Part of a small language model's weights.
Size: 8 layers, width 256, 2 heads of 128, MLP 704 SwiGLU, vocabulary 1024, 6.69M parameters.
Training: a variant of Adam for these matrices, 187M tokens, 5713 steps.
Each number is 500 + 50 x the weight over its row's rms, rounded and kept within 0 to 999. Layers, rows and columns count from 0. Numbers have three digits each. The size before them is the row's rms in percent of the matrix's.

# layer 4 MLP gate, 704x256, rms 0.0572, rows 32-103, columns 64-127
088:642496389461424580472557474552418573487450500582449481529487461516558489465491423449480433453493385494518439524517569551438537520534488564488540483462524560497547460521578568508484489568482479
096:510549603469411612517526536556469437454501569481528578492498564444520457474505490476560570395467501556441543537442561504516536631385474512452462470478527513486635508538515570488475572492411453
103:490527529450562451449397510424489426495587547406467460561462511472421496513566447481460521516547415589429389438556581436502509459511551520519508484405446603498449459493479456453479580399433451
099:469487589451502585497602536487444412450530428446535565592495433499506445557560482486549473567487498485421591577587531447531556476493545542411495494531539509542508551538520491439494549582519565
106:506563431418481452488509483434559489423497430482454541551552457561424509509467419502458445473557520443518506460504552473472440502501519488520502510493468476620529484518570575395543514415512458
098:475499494601418466475489487476459599501533490485463545505534533546486513481539466477550452475509551482556442469431502485534508550509474505578498472505475438452463541518540495490526589537478484
103:522561499434518442483410506511532475487540558441450433490551538478473442392516475526538385526499423581483576458518558475473510499525528515423475581556452497525493528508480437500455431582510430
101:582417521578385539523556476479584505462471577557587496559481494497582518390479511477485475447482510449465488452517446518598471576494494535469418466486549474523527452499448493539490616650531439
098:581618469546526432499466502537524570427447616424608488429416460564439575527364508444499525557417446518547528449465495434575419476605491573489517534541485534464491577448534577492492445473527501
101:441465566495541478476439513488485435459599518529453511556429520499515529503648367512480495489581398498546457527504566479541492619443510524610534514471507514455597441510524508412539485493480488
083:482498529461429526543481530476534528560522468539551528480435464518549431519566562542536495517417420526436530443501497520476582468506540536487500549420480470437484592506534481609484590514478504
101:460585442467550503337505486551497456430407481513424461454525505458452525575470495521524415474486472476544541460562595426485465515571447441505519536468438429449459465435511438532460484448528508
099:566435534522408503550572480512488491485445566478551536499464507437540566564477414509526562477465522481567453432573544501483427450413500528524529556505539562559512544472556518499530534503533462
093:533491442481520534471554464467531497402528508539543397480422495453458464497564480491453370554441480429520429438490549450581501500566547562538651429552558387556418521486495514473519532426456444
093:544423544603559563520469551439479431552527500523516391462533547430394583473553477459473478471475524557543520628479403561455563576480505538465574546491495528472575451534485545496482426440468492
104:506495476520520521388504499435550543468516629429415549579576588509461509406504489478453574544433454533526526456468498482480416426482530508523431538537407482455501417532473596492446498421527515
093:594454503460447517553519548438449487508498504492555472525576488481545465487490503502481572476427524477423499499512580491561528525451559508502482410428420513492535463504395515501556576518570407
099:561501538467522526481532511473476507501496460585431543467491602552489543425408529348573407534461489515428528452516455547470518579543506391600556585435451481497520527468476564478468474519602581
097:527537462477485551448456575480516561458495477472486488537573452536463520524496516467492528553425441537534455502559540512467490557503481566498471556498420516460416464518568563494581409532548500
098:420531560441422432469502456493532479448474545557568492511466510571459456464458394534558489487521567450456533562451523505559516510520520532485570414443540565577475545438382516422437417547495452
105:470548426497464571493569522537512523530470445406494579499635561559474547560562575536492488430537524418445528409622555460482420416478620507538502505525502455453488462472487452360418563486484468
099:480577488543490531514463478535513526385509530477441539528467535459516462549441438537465484559439509464521548433493464511549477438491504503501496401490428545538517601447586523452486525480438496
093:496473446456604591508468566465548412391403585471540481543521554461486378489569525516520511517522492499542492590538555474511460544502537546463573515562441485485436490524548494384460522532485538
092:540577545417546547456546460512511456464470466503553504518512581554427443487491478539497485447478478545483546552489481494507470455484403417522479657555467498583503594371488483418448434377405438
104:529557455453587600533487527463430572456562555496481541604460452475544458582454541472463456597457507535512467475591625488569413502502511504485559520444475496564472471521479528588409467578519519
092:450451498591594468499464365518488508524477503465494484545411521506428438447544534525483474524548601479423475503399566605516479454565508454611459582467464545457394538511543410511511495511454471
098:472435493439452467583462482505504560563434513500434510499472514532449474468517511437548503438516438425546494479527507491503468568500498504550468545511470518520459598511539433498483430597553531
111:536558458476533513481493477515519519473419531442535502447462392468526496491471565572444382507477562492499493571549530453483493505432522497559511501537447495469432493571557461473554511624547451
117:528600433405562469502384499492437503419582528498372564443550520588446533499598464464474483527572542632522367554425547483491386537515511447478492466439538502429536525525602515384450476536495532
094:595478545491466515458520473516388529431560527367519445509504471579452499507495526498543484464496526499554513510467451496516524501495573470480531514522482408439469532475586532373516473500550503
101:483561479437477479489453521410487558474434529492491430458387554442504380497464505487560482503467498491499525444544486491530461572494590486476450613389447496535536551417518419483459573461480511
099:447549553481487459434474551502511488362544553447495495415548506581537575414461552620475502518500532472548460558556659487462499537488514508524461491592529539428524472446483498393531503436450421
104:616562486509441535543480493494591559405437531489534553452393458541385593486576593569408569502583471387495481500539488519471453504525521502595460495415478528572495575485466519547381445440538509
103:528540493488559462497457470481462450450510607479495467485556508518534440568553541492522501605553453523527400551467632645454424598513479483467554542480509473429512453542485493535491535567545485
099:501438497403534556404487532477523509562468518558575499477473648463494487488538539423465550456417524551520537501519580578475496463598548532439509516592508442589481531590426556475448494491493506
100:538516523517581469506445435535539495533529473541518501565589465509495459553485546490411453455500488460563542489498454491404432559538545543501519497502513492480456489544393441465592459443482480
091:532506540484500484508491507493502505417481478436432516448500558554442599510565506511439522466468484519486452454566496484461410584493504489469521414549414428480500561528482523446502398529383519
098:519599593492470509408564458486530471541441404533519650506488462442395492400463512549435476503590483403564480508523533534477464470514506562516525425468563427573455529563445456567486483501495530
096:501538495519424468563504502490426376528451497400514529473496511490388489402451459495473487506465426482496570573455524486469449478461512558492485514446538608545542471398492582515544583520480454
096:516489489528443484521536523435560474522449489483510536413506594554504485510421520557470560443437513519578395470441502556495483371534491457484536517515420463483451487431448366554564574462468496
096:461357466499532484451588554567466500519605400438487464461440542468483514462578509473437513488457491455472590462527506502545497505495464536471483520526465493573621538467560418488518485505470490
095:460396462476555410544529482468468440545425484525388475494465457581536520572464538539503421446511499486518398525566520416655523560478497505502561432480509482472519562428452419565502494491602567
088:562486498504443419400562475449527570521556563501503484486461446476511516488532570493536572551524449477371483497515419502582533393437430583424605605479487595538537568483433554566605529419529535
110:559476486496482583438567554532419570468476563453486508564525480474495424439513446550566468507486484574510449524481530518500447557458563540503498459454530499553496560481489476556460524554478494
102:523420485484508503484445464583466547480485572486511513463446578446469443482533507522422609514421554498497478550536510557524492448549496534519491521497491499483458546469537513430554540553536448
101:473439505339578550488546525512568440526487513531538438435443570546411465524549487495538490524431526522514529528511468487468470498498459559460470510510468583572505543568534466390537484554561475
099:494561539500515536461488413413465432502477492490442471493540464538443433406533489380506495503526504441536425519477384564511571534500454536513647423580500544413413623539576593511505471458479528
108:504487514516429465438498374512543522491461475450480600584456531507486508435477514421496528462592437535535510570476578596566573625507449394492514464474420489526480490482467425558555406405531496
110:529531522447492519518476492530472435505452450469575556533558448468497452457505455499523451458483458432496508465532509451485482539399482503466522397498485501528557474540459485506549498584484518
097:506534473444523650442553446509460534479481452487481426564480560503517493473482493475490418524497496409542499420506583451480502446458380557515523554483462518525514479513545562428571518523574548
097:537451582477480532564543501520507477492498540509520457478523610537423466426435592496505519551583495580610463528512584461576547477549457447395539517445459407519486485513535584489439499504476496
096:484392473532530511473575531607467495516604416564493497523504480488510512427489641488503461564454488519530519433497444467501534472575408460505519493464451472440452453454591578518472481495514557
102:422476510463418562483446511475521503502485600522495533507499518512486529460465592432449474397587420420556558453556480423451517504501512463494600447520437446420476426448464536443563478475474568
094:513567393464473475486404419427449500457446481519405486576530606565497487530523472527542486503568524501524480580567555488465556577470602445476417533570512532467562451465424505479493508474464479
103:382515541568612467448570493561458605512515463530549456543487462428492442575454401554534482431543558442448519506514519456507588436464439446524539477473558517509473495558479493476512525554501537
097:523427402474485559578454465560498540540446473469509492541651503509494497561466483545444504501539578513601507492417461484478475470511527535514497487410535537602534514540441509458516535547468437
105:550500533445423475536529389415486593481515463556522482508475470447508570518547547501432419527639419483467486515531475588468571453471451501569464503482531506463486470563404524418508491512475501
089:481553563556545506519462500482524513522503496588404564521486478544445462522495395474469534524449591528546491616566514453467479525537596603486452406574509518510549478450565498507529431505511531
106:541559431443579606535491536519466557514625495508549459529468405510485454457439569512433482562482558553463515473591641458487475504517590524527471489450526501430567452436548432468509432644514570
097:541508531391477383486549521518445445533525558457487436576482540493490569539449430451479441482425458438469498402512470494448415503421531446503511593492479508449575560448450573502557575524484485
100:492534588473448441452522456509538530450389546453491457488471476461461554568458525497516547469546485575562425578439570619519513600504524553636440511434500516607464462498582526521462473523480533
103:491490449524506505449487395546537558497492544472457463541472484451462396495492467479429452471478464443481521552561526554545455523425528555464525473462537473522496434616524460497564491475481530
105:583544539489471562443399553518417532506476514451507550431535471474483524539424512566514502487481464587515439622573554518463507588490445457458489464522542428479577520597541456442507510471500433
096:539548432483511484471417469484531591523536456482456498498449499501422522509438557529439606569517468484530493480445529489421526419420477445525499479472423457475552460515490517546548403532464517
100:473513533466583532450576509619657482501532404486549547544466522575500416390621470503482455590440581509583483533452452607529510541439443496533478529480529544500405494470496491527431541501537527
103:538402413481427498443544486508464464493435520464400470511493533451478416514568512506492574393624474512454520597484470585525524552412512531551540575528496438488524521554493537522514570445466538
103:481537463528510437538409534571410585475463528549543498446515515430525512510474546484470589576503578595495420436541465491525413575529525610507564446614433387516447500521572554576540450476600493
100:499519487514592507442411485488446475419552508486448422528505497462536461539536581488512500560379480451529443565503475486603541507502516449472580553471437397444520479543591484514524514568414500
103:480402434445503490389541467561488524461475455550473491541449484499592430480589519525466438491539473569453501504473454500508464503494478484515487475499532510483490502520401489546555503509471537
096:550430433570471520486464514447541556433524482495660525476501618564530523458454443506442440546521499446481409498497499539414450472487451539540529541483507580568490442563580535453499519459448443
103:516483521498610560510491614534537400527488443495525533535629467413500385515497507575565510522496510483508463521525474560503455481391473508429568483444480506533523418549573498552483547580412452
104:533494531439482509543455511470469393389434471454461521491468459459624458503543500415498471478487433600549513436453476459566549484487508532521478504458456571461600507502457458449466462597438489
# layer 4 MLP up, 704x256, rms 0.0566, rows 32-102, columns 64-127
102:409467511458518493532408484525573479552490457414568503591597546501566493510454492554468518511555489540494530495485484462472440602429533500420450449501399457516540476642502529381524506547575503
095:470551506471479560450519542497465558487518588442446592557503545507533464599468519513543456465378480560497517476523514516478551562524499471498474408430494567507546463451557597513415527551525443
101:540460532436519493582531522538514521475396547563514540510505554511507475576453535534385466410512497389570570455492602529523465565551535499548482514460466524539508510485465524430595418573459473
093:528582511443560495447488474545498602535569494539479462414594500485573481535506445595496579502450527571583428438465450494602510409515517502549461510452458495553476511435416538594539524480492450
107:497534517510512557533508439567441413503454517413559534539480515536528535557542562524500525596431514515502449461558552579530444468477363480424448533451518529489550502466604503482461612507507481
096:511578489534584596521505505446495514562455563467567521494491522522464468462528558489492493490493499526504526514457420536526563603519496477408441532557566546520477425512501579424418556480517468
100:567587470541554537478524591517599512466446509567473437489483398561585453565475515564497599588568520480541486532412550476444409586455485560450478431516545444413454588555656550443529443541465531
099:478590454510471478468458473439469525429548441551382580395564496489511501509454516544457435582458483402466580554465494568588505495475556538531576465481481482534462484523510481506498421439547542
103:444465436471551491486486544530491337471550532508440398463507502507509474462562522548397637527542477532580473442391443585443482499475468483469496497471546488495581513550497530533537463474548454
107:499528480446471508436529537471541524494534519509453479499505471530478435542406521476448472508465472487485509523526520600398546409498427535419464412549433369541526489520489550462533411490443542
087:542463584491469424488520603559495521522533429641532493465531465513474522525462557439525495565514557516478484484403382514523423477471453434619474532539575546468519573422491558557571513548502361
101:478445473499532558472525623557520578495555621480457508541449498497542443550510464429512479563474562508443401484415535511441441490518562519429394508597535522605524534570541547511562505553555469
099:443566361425585459577454489494519466493469421528448515539564501574475402528595559534494526529494540528448447573432458572547517504498371497501534566558501511494449577413473549521645551528549501
100:451549504461581526462466556504556512533452445499424481549648572461539558522481512380490508493466443584590435550496471525391496515468573493523473511392429492446460423534550470524528487503592484
094:481463396483491492529561438410428527543452458598450552571490515430487545495505479598510392600494421498550581489528496436493598427502493516481492506553477553483397505470450431543580388518525514
099:551367513471498536479547438554519498444567502539597429403524479517510529480509475478535443465452524480461501465483508550476451514523524585506539479497526487468589586488533427552426535506506547
102:536570584487455570523473520461485437483461433572660526515514559501535409488440574467534557538466463483501466452548507447444413433532473540455512474446483405509486494555452531436580581541508451
097:509541535510511500500516487574413508493572506462478527529530586606520595440462544466512467514508516495451477451556494520483592493490437469548552423573476526517533513514492549469481350521599508
097:528488456468416514501482538400501565466545521460409546487588462552457412448470482499534533574582462539555495492508452489444466433489581434495460525524456514525451432531556446469587389433496445
094:474545535445505447443504409465545443497534629592600463438497493543547514442553438561490455496599466513540520545447568556423449519580502590464492453440467545486444559515402509498453518469529471
101:498481497515581445526517531463479447518518521515480442426521501523495514487588431595574520482495609631492547470539522509535535535424454451513529618533401503396471486419493571510510531453500535
097:478481571562457550574488472480500554507478534586452518504535476585560495543448556460527470504556490477636459485480533542547516452453517510555513423586488447445488514481439519470467512554421448
100:447540530551543566434402476505499508503487555498448575479548420474606436521582501459482513506546512474523517538439425502511536556524541494490476492497507570499464526484547514432470548487448516
089:462518501421400438491484503525505349535550436546495598531534493567565581457513484460542476564481511414472490480494523462465510414550442520446491445532542527432542513473507527493471551509551478
106:497545467460456446447503562610605491556482526485543453521512538508546640440527406497501522504465459452507462419495480376493578486447604476548468506555502463449539455612495537451508476572459512
095:474515505484493533579589441412560465463551549446549537435508444468444503450431583514499416455479525491594477434471398467426509568456500552452476491431441483542471436426550577557476524483524589
101:453602532562509463458552532501431544498597473501509508583465492448500531527498449539481471560591500575465567535479569446483496511464508477480453378543519529445541441523438467544501517456441530
104:455433433479385502501454406527565535471510496378463471404477504581412589547549574545488468516527474530517403511431468505459559515416430542438406593533536506480439392438480498493566534476511531
122:485380558551483525495561486556627587545458393550550511487433443443496383494467472506465493455444522420429606438515495439502604531485510526532550495502436518475530412468437471580461534466533542
096:599524513459536560522560566563490513515484504510514520482584418525597450474522538568496439532393559411466509509522532459543499485542526540493468533492520499514515556523527477589523551585517462
096:543453591495526472525515514566506383495597476379469536471547435607592520436499523368468557505526510562437517504483479508466433464430520435556495424574461418533507443573585473501457486560466502
101:551525557453484506544497537526547514511582381539560426532514540508581394516466477454582531458480475543394512590375534482546498526490477539475471465493531602514534518616515461458508506588487574
099:556615567573581517470435498477492536516478469430527540474481467448591467515509435443612461430549580527444570611543472518480581532483500521490484509486504566502487543549492525491508473523427479
099:441493490518505500562607482551519505427432480539495498424527600594512476539587467528503496553577507607484490546548559508587504601447542434464541483549544484539545447570582451450495497511657528
097:472573562412485505473533519477537490473452490466478509565527467470464466555464541507493538518455511519504440461538484449551588475500510427470542475496556532419490564502476471488518577523554605
105:465423540576432570529485445520598509549433447491531555553568455533531512578477469446460598460514569454528513434470418470460571559511579484458539519560544495492501623473438375501589560474495491
097:441508449516483460479472551561497441504454491503496571502484545474571467549567562521503421446435519432503534465534534541496484559525487454463480551450548451481511559461385411529407604530441429
093:469489452510543553555428450395531437498400532459450493501518518587401498525526460532521402389575514441502493381526590547478516560569457482455533461459468488438474598472530509531556475501546474
094:501357442512466510517448560467441416603413480583529537409577511517504454468534451515449534577507604426557599631494502501553568538466462454464527518529579489586426502490475463557512592491490468
094:513457463525593487387517521435534549609468535475528520511510463541522519508515580473555467492480524539560477475513426525428529455469646493489560398425499475484476581543430554443478444476482450
093:533518495484567521573425594449528525452417456482519529497543464493535422530436543524528568512517523474463560519555499526518479525486434471524455483433438583514426465516490435550407417450497441
095:485499508416552436456507479487462553457572537481476456617500422522505553476502516618511501511433502521598463583481708398455459508512544515528554526468561450560463520568555467483450495533516463
088:487593548559508449571504506524589510523507498495493529412388464441507474475517531468487570503543611498596560539564466543528481545572513506559505490445473422542487545472576419430490546561562560
100:536499450505510446484565587510539425464526581497495412612582485427466460470548431538543543448453550524392498475462523559412528531447558519564461501498489582511539547521564452544524535490572436
099:480532556522505483532577476615568486462515608487493471493472508487545459516611461419494438520411451512575532501410499510449464503444449497562452484497518499513523483539507442431489534476409478
100:452472444477561499454532498543466479553520553623496454490463500591399506459428400546486480508479515432536524556552442551459517524438474529448571611464527589488587478493564469514574431474457472
098:533437504511493486389407547508412572506569442495552454470462425477487453511446459428492530531539510548543519537524514512542448495520481418531475465556448477558505497571507443554416533492450398
108:519422433581464527459537453490527470502475442515520669522525474574450472474512459429440499483458489445484440515468480536494500469429508475573570455570572531524490500570471438486510502450444519
099:504516532471448480511512475487571492542575476518508513510494506486450428539452597497432515418572496498554500554445545494515553548456512531579466507571504516490504367572475489513538477423566521
096:442495571522567425415582466531548530527490410505515504494485576524529566440499472503514544505508613480527496485498469504484514473509486481433492442488467582581496575480532518552477552419626529
094:496459491533664491543392431458460500483511468523493515571554505559512402469555465543390500485512529483434487547541501579457485578518572435522491496593537497477489490533595499488484372447516482
095:459466577553561454463535479489511494452485488505523541505549454538499516514481343523506581595509465536533537492506505538466484449530521466448535432549577523538644567580479513490386520428506504
103:517490534521523587440555500562424567480474505462500499530509515451501440501533488544589448479393469429458511502542533469431527616468525422513416504403456464515521621558439416609426483556403541
104:564461485438467568501567513560542525468533513488524539448537423461591518547540473516475471545472492539447498572543507468530469435407485540551557451524501524528444517584575548483478446539575600
097:490496550576559459478490600453524445498380518431479478496554516542390487518481500508579603613471581516628552511486445543416456438607436451450440512474482535471497522472469513501437537421445401
095:483532550524478447605574516499522409527567512483443434456580563576510525479430624577427540562609578570541502522391458426513457474470504548463527549602552470493475484492506507465506493562454516
102:502519557508461476545549434604515442479471464457435562398432415490408613569514499602562458425461507494480554446518501401554558422436534542528496475507517438502465552500508550514530462511526506
088:470450533523564533484474544506465442545519514489568430500566473538485463562470495522465518543515578569568488526546477505430449538550422478494554477540476457506548467528577524580428450491620506
104:559461426620446470590422515632510507560455467444524440513430542461541498533502476454512582542397488446456487534590479495469518561447468447553443465572477499558476527448571454498460467438463489
098:457440542427496497475523534455444528628492499543462547612463482503510480576548506468542459444467516444478513445541437502463510567391559482570507547519544591534550550448478407530548495535436542
103:539493506414476526483555463560522478528558623499529468437500538440558581523519482414521519404512539459537482478463441420592501419461505456563503507648538480509432552396509544540490461447546521
108:545426401439423510421509528428514578569504486429528577567633568424410436422545474469506528491389510480468515477484486478586532428511548507468388615397522499513466570518534565480446477495480468
107:456535436418536478480488480529489524435492408465500438560489544589515537526479572497489464505452469445535389486494523437533444476510475502484462469498486495494496480513459562464400543461509542
095:549506525542451439532480526620462476478485535445511530511482489517430527514549462582417540506414463450435529480534545505483445441470453424472546390461593486574502469530508524550384626541483450
097:447517502457493520502442538452450522500500595573501407565481398516548531523558547476486547479419472418445580462440424422536557486483527456455559493482452510563459445543556524459430487584507477
101:438579594488528544569512521595515464520481523460550519547465531543548565579419535512627444566430492467529524537476525411444522461555455427510520439551578560441461498449541516504511406497454511
100:531529567475472418468419482552433519513496562456480575484491491481458497533441438595535621543521453566473456578421481458440468563428522547475595463521505407527586423415550548512545520374563447
104:484528492483545531398528543486494426519482479465484535499487403562576444487530536570517473492474518517543453542525569469554512487424488591460534497477488550447503434494541471540515519637416501
103:412469463538478578467444521508427582548474553556552559568617489380489541519506481435468509393606369473463494452520514377450541502501522502517623388553494466564527450600501517497506503481525615
094:483459502468513523578505500465361551504501508457508489542520566577503560519481512564504392507505520407483505343501505485489470418562462443482532493470538489506493514545469603540492584474579534
101:472453426489485473471491533520531509475455613468462598496517599440572490512543495524507557536503502500513514513665535495519447524525638513605492508556490390552485534436541537442465475542456473
# layer 4 MLP down (transposed), 704x256, rms 0.0505, rows 32-102, columns 64-127
107:503470511516592528474463474470475493423531499420427426537566539504587435579502479541411469507528533550504491426457537492497522517531593552433434524568589427592482407575502436479538415471496474
093:531517502409530483477482560545647540538447560458638484493499515537529557492457445440496600497511436473459541439515563514615511446536504600514483572564530565427514542500466415472451427440569538
095:543458495433542570490370504596491493452592608550412491611515570526446444448524516550503533509491406501434418522535468485539497389542465527433538494499496464478420497518518519431512521478433382
096:505470502452526561496526499502426453552546472517488504505458495550418415555523436535514540521516533587447601595424525524458497512510463535493538588532457498627496532523511470559563466477517532
106:457543471595440465533397544480483470533379525530502512549516501418499511486365478514445533578577474398499483496501438446534521562506450509403577519494457537482532501610436495492497629407443523
095:472436523496464470533470496438512533483556385484426453417496512490431508417526502476567479459497557407516524465563467447507473571485530518444464568553511488505460567420395455525567554549533542
100:573463476415491513568550636390516447488571537491497506497470502526499412549504505469472359456467522455410531466547533557471576518453520533484504483509534470498472501542435483501500524544562429
100:539455410494482537514507428494446505570526564522563502505506451496546522348472498561437404506435509477489518462483486457553543534599476443425481452522525497503495557542488511493496493453421529
105:535522447541454487581482487471484552474506575462599469539450523536548514521501558546481567477454395588514528513451564473528527455371586557540529465510526568520469523514506509445497467536513392
105:518506585555469474314391545489593458574554529452393497500527540579535490533502496538418415553505488545434454458500515542575407464474548503501564518605484567481533502540520569479596487438435556
096:600480500473582580480502488564499429454493474476489542484568491514521449532470575476548460556611489494430507465508561557533529500506506536437536397599582445554471508505531543467551402534503504
095:504602511503500544411459536593429518476376500593511540524411482510512480456425454557485463468504489547531589526553450431595460569477471484479526515585611431559578532517493554493467599597539533
100:552494496413489456480515509555478557469525439487474423517555455479474463547579512475610494503449505509506466550549492582536489458529550506561480533442478453515556451507594411537478586592526411
104:545488548378484506433535484564545557570469494490452516517536563416536537488508427567527524498474492500444492543479524563453453422515555520458529524589440567365501500576512501491507489544444465
100:534501591562528539460533502589466417513500520495474487485562512498442480455429553530436479567528598498483495478532474525559481512530562475517550480457454508537527576451505522488442529418535490
100:483527537526562478591498467475550513433411497564500489482464473541539609510571469469530516498530470596513430574525514596530590593511466505501553539450517440482434524509517453500484495529465584
100:464561530512437547444470583499517433462584556465478545475521496534514514492539521385485565470579526479528536429435586431491561458449597566499467443497500483518524513480516540531576447640452558
097:485437578435481462432476435374430568520461477492389541489469508591509444412507508422618527474569517521531542496495500565609455514615528510466481525482507506590420539507474474542496532553518499
094:411439559419483492464500418502438524551460516489541501417462461534418504442546503443476500441491359516577585547460535538529518532574446459477485456503457497542499380554463362494557490503459473
094:546492607539522598470468581491488553522443515503530456436605480529513525529491533502499459526466539494466478463468427482593485498498563509502575620508415446404523455455513509457433493471434523
102:492460433559451486576519481432480459610475596584577517566598541455447566479541514522505463516569547488419478520531516500427466517414488468533452499579464512447528493482316484550528445471446502
102:592597548434601466553426477462485446465432495457547464489509387521467545464548515608448526505519434517484540400506521512531487442587398586524523504433490463580540487562542398386491441552530557
097:465608497572400421434560518496476519588501472502533444539508442469483478434524528433479500419484496455528479558457451519550544475453465469550476478402392485534585522537464517552606578503469479
094:449572520539460473514463469421508493451518470462447494563503505501447435530529507512477481527532458600536514524517517434517566468483607494467494470536509489472531453573487492457490466468359416
105:531562515493490565453429485490578438541514439460505443548453451487516568493451520534522543573483465523522384544468511425398515533498443462553460503491500486537514428520548567463441485568479478
100:447414513524396457541529497515562529441495464514494545398557469569568473425565459472499521464452550524421555467563512498563523447449420557471587477549524500506519472560522542410444489590449449
094:510457477415553533381521495529511472500534514572468558556480423552518415545540455581439515540530507508455424482485502562567489513463379525527475482540515421506592500478534520548496484436456510
105:497522517538413511563541526507524512470391464558456491523428460507488575489500385572556456570455493528515540601511503503471617523523527413546446524510504472463469559518560547498496494509480480
099:561456510468441489521519431474566523554498502476506459546383558524458430565526506477524443452373531524458508551560433560496486591472509496453442451536494583560499482504520456500481514523615425
098:393443571557539471533501470526453528488497488492469468468473509502490485586546540470577487505510497527506483573506512484519472489575521455477483495586441556484510460558448551424551458512468535
090:534567450576479448507477509560425456513520553444464490415533539452567493575603498452541512465516505474470476534549518439477519503565505518504506535445467535590499581491497441557509594548525517
099:458532454467545522456548547506525479394494566514400463524545486499589537482481394586412515511455485579522513553534481438467448502473492512439485477517581544507539446514545571473561506553450517
103:536536456466521577435526477470507429511482472494449421478569541477419475458503527587420535512496528462457523434542486599547531427497452636579478443491551433481417485421586507534403530448533488
100:523452472514441371496494541419598520445618566496479486392437559464489511394555488458567459375490526425434546418480462494436481655507415525460464453583438423555487497547506543535488541544493450
098:436574427601518543496511482404531510484447483530527491483347524439517482433579565520579508439494558636438505494540432479479615459452467490514522450527469545470479572455402450501492613541523517
106:593449466559424362436542535406529498511414590572484573419506471410480579523464473575426481475537531390456492417532530483538563513469409541484525521487472460533450498542455445503474473428521514
095:515499506522464471509480438510563510485528436550568412461594430451535545526533514522536400535480463450523502455542412440474463493535434503478415550488507463578458545457578495563454510476456527
098:605463538586429569538507569473456483626454502493457573559500437467467541538520571533502487453469612481507422470531490501469492499465494552469456532588483535476497491460544416471508506533474450
097:483545504494557459429531405610562574450454443424507413518448495464553517592482449427539513512482532537498479468541484413451529467531569449458406405402507479427513485511540512489418371490516505
100:450501477478542558562500370513374465459529538631477501492525458482515473489488508521465469597525436598478492606496579512506499457498505504520581598479495457493533502548410530534425463501489531
095:568544519545525520493523522469503551396548436446576524588493513467573471440381550460454522524517472553468456540429500510540364461509487445504528507538536534537422558563404530501548473467557415
094:489463473453328484412488560521543487587512536517427567542414492514542435448611498337541499446427465533465436415480502542543508541505524484567518470553497510481487564520429467503446525492495589
092:431464492525498522494538433448486452436496544512512514548563593496420514481574475597386501504501538553512398548518520456536487618517561504596494468552559395495503419562544532526438530557492468
099:438439467520421426508472555473583540449551463394500517484521522507473531558593536576448525503483557453468490475476488492490580468451471469487467449476546388457512478489593486422412476521530423
103:435543433534499445525480481496539507598509510513554549533527475436530567538524544541495451440563467518493570459497480506418494470521471506483572490579551546479423357590556512500562480551550488
104:485434559518502602471475462485447442484580482573529594455597506538540521484498401543532489518472512509492548525549443539490563476547522446537457555483445465493456471425472465484434490475565464
102:551468461492478419463420498638486478521485467512466505491498522459440545575514507425552616479469521565595471580481432492540546475477592468506565509539419568447413523540456566488493518436412419
107:576485412481539463487456601516579508488522536468562456575450477493473538446486518513515485445539515458418475472497532509493554554490504509562557387593517509491538505577561484445559444518505498
097:555430555514501419496501428446541460484451529438436455482472445475533541502417530402484471478404523448582492416551404597450551544526503537505498555460490526557446546526446478525513511505503483
098:492543470496388464448482522466497453505507511530475471476429557428569530509455439412554546471436429561519576588472568497462437477498539471438543453382492475442503591536421446543441502556531459
095:591431539483448525485595529471455539541416472449555510540490555402609483520416535560486536498379558468473459424489445449374501491501525496520451477477480513517535501457412448534433510600560517
100:466420496525469521490468448473490472531590475436528477415484499471451480518560569578492444424482596590545519414479429521496502529517470436404488531538441432474488470477450520443529481461439496
106:498444514507509506561527535485452514512544502521515498511479377521430491507452494434428432596462494490434526521531529483463508544538519472538518449549562574478479398445553395469484549535447423
093:486475422468475458502340435459452521506487452490428537584479529577496446578484422465613576441578508502431465498490601447522544487430429455528496539546580471411530464510473397416554530552451519
095:461471466419495542515521413499563570521512441561499530505485472476494526526536442502537480396482520418448516444542481424508594519394567465574489458515477471492436484474542534520433515567518644
095:502490572619449519512457462447497512523515564496590544482440511517417422554435474520528546486584539523449560484465528555482461591517466489439484505534462496611429539548560462440573444519498584
103:452517457590558497481529580573575514514517499488519432543382516506574459488534549492497500525462523416500535542484438411553487539546536508486595493555450511427492522453539531484600512547499508
089:529554590501531449613528526454547483558559537518523453536449567460477479367523480525481418468474473491445572478497468543493505428480577507522443371501533478511435513490506489476479524522500544
105:547507537459471475582437444392464485429459533469467502555474520433537388348499498376486461500488543538485396455533542507504556498546557559472451436467575592561505590528464530467406540501491524
097:472543438490468492457527580562454475606531492599532549504509332563526494497488527523531611527492475506461465513402434537514596448488507484501464561437542605504484566465458516426569471446567607
096:515515498499469466471490618498471398457487506503452457487433501547469457529416458549490555516549497592472563506510533591448495549484456579494454428457596511490428500474449522542514517556485479
106:447437419546559570565442591583497505494455492525507420598546433513522592412551477543505456476488532437492449430418441474521485472425566451600427533486474426517595544424539540535456516473504438
109:575503524465386545542487492558501516536440501485463533451453493506495478562439451501422558534434467396638432611545537466427487538548443530501525425513544541459498546561523541479587554397477437
096:497551565513564447505540523535550524495477529596429605543531516455468555481550477493556455494543493501475473477512500438471502603639480542545502547466516550465498595418490442499543527571560502
097:466624489499529516509466524469567517486544490440458469554468484561465499417524521488483485523524588543514466520453484546421438493541498463471545583542553523573417499571490522508566475579427463
102:444495592425466479412478452562527542472448478529527483520502552473530539580470455542466428505530572535556522456439479501491461460548466500538509468445488454515496498553561528558469443465573497
092:428517517500560515545570492451512501490492471537462473499444459419476545447615523444501427471515466467493518564528379472471501471475589539529376530512454518465512490503383554548563446444519573
108:546465469420510456563557461480546489507428528484555434550460542429517526592599576503538607424506472520541460462505554434499477389459551560509489590442564531484476469465478519533444473472514412
107:529555506604475390546495550476520428523544588388512519523561566514436435454538423425567495528378507570539490496558439497511468467495458501443496511477505476526528497458549490604566517503474442
091:531534503534434382402475443528514486409522462454498486464429601452425463541510506469501508499549410511504533498512562542526495499503485513475550427465529445567560521463460460496482456526492548
104:506421530567508503517528434416503489496531438526479533499543475455561518477504594541447447477596524587518395489468600506582573529624468539516470497508402425506561440508465456507486452499503546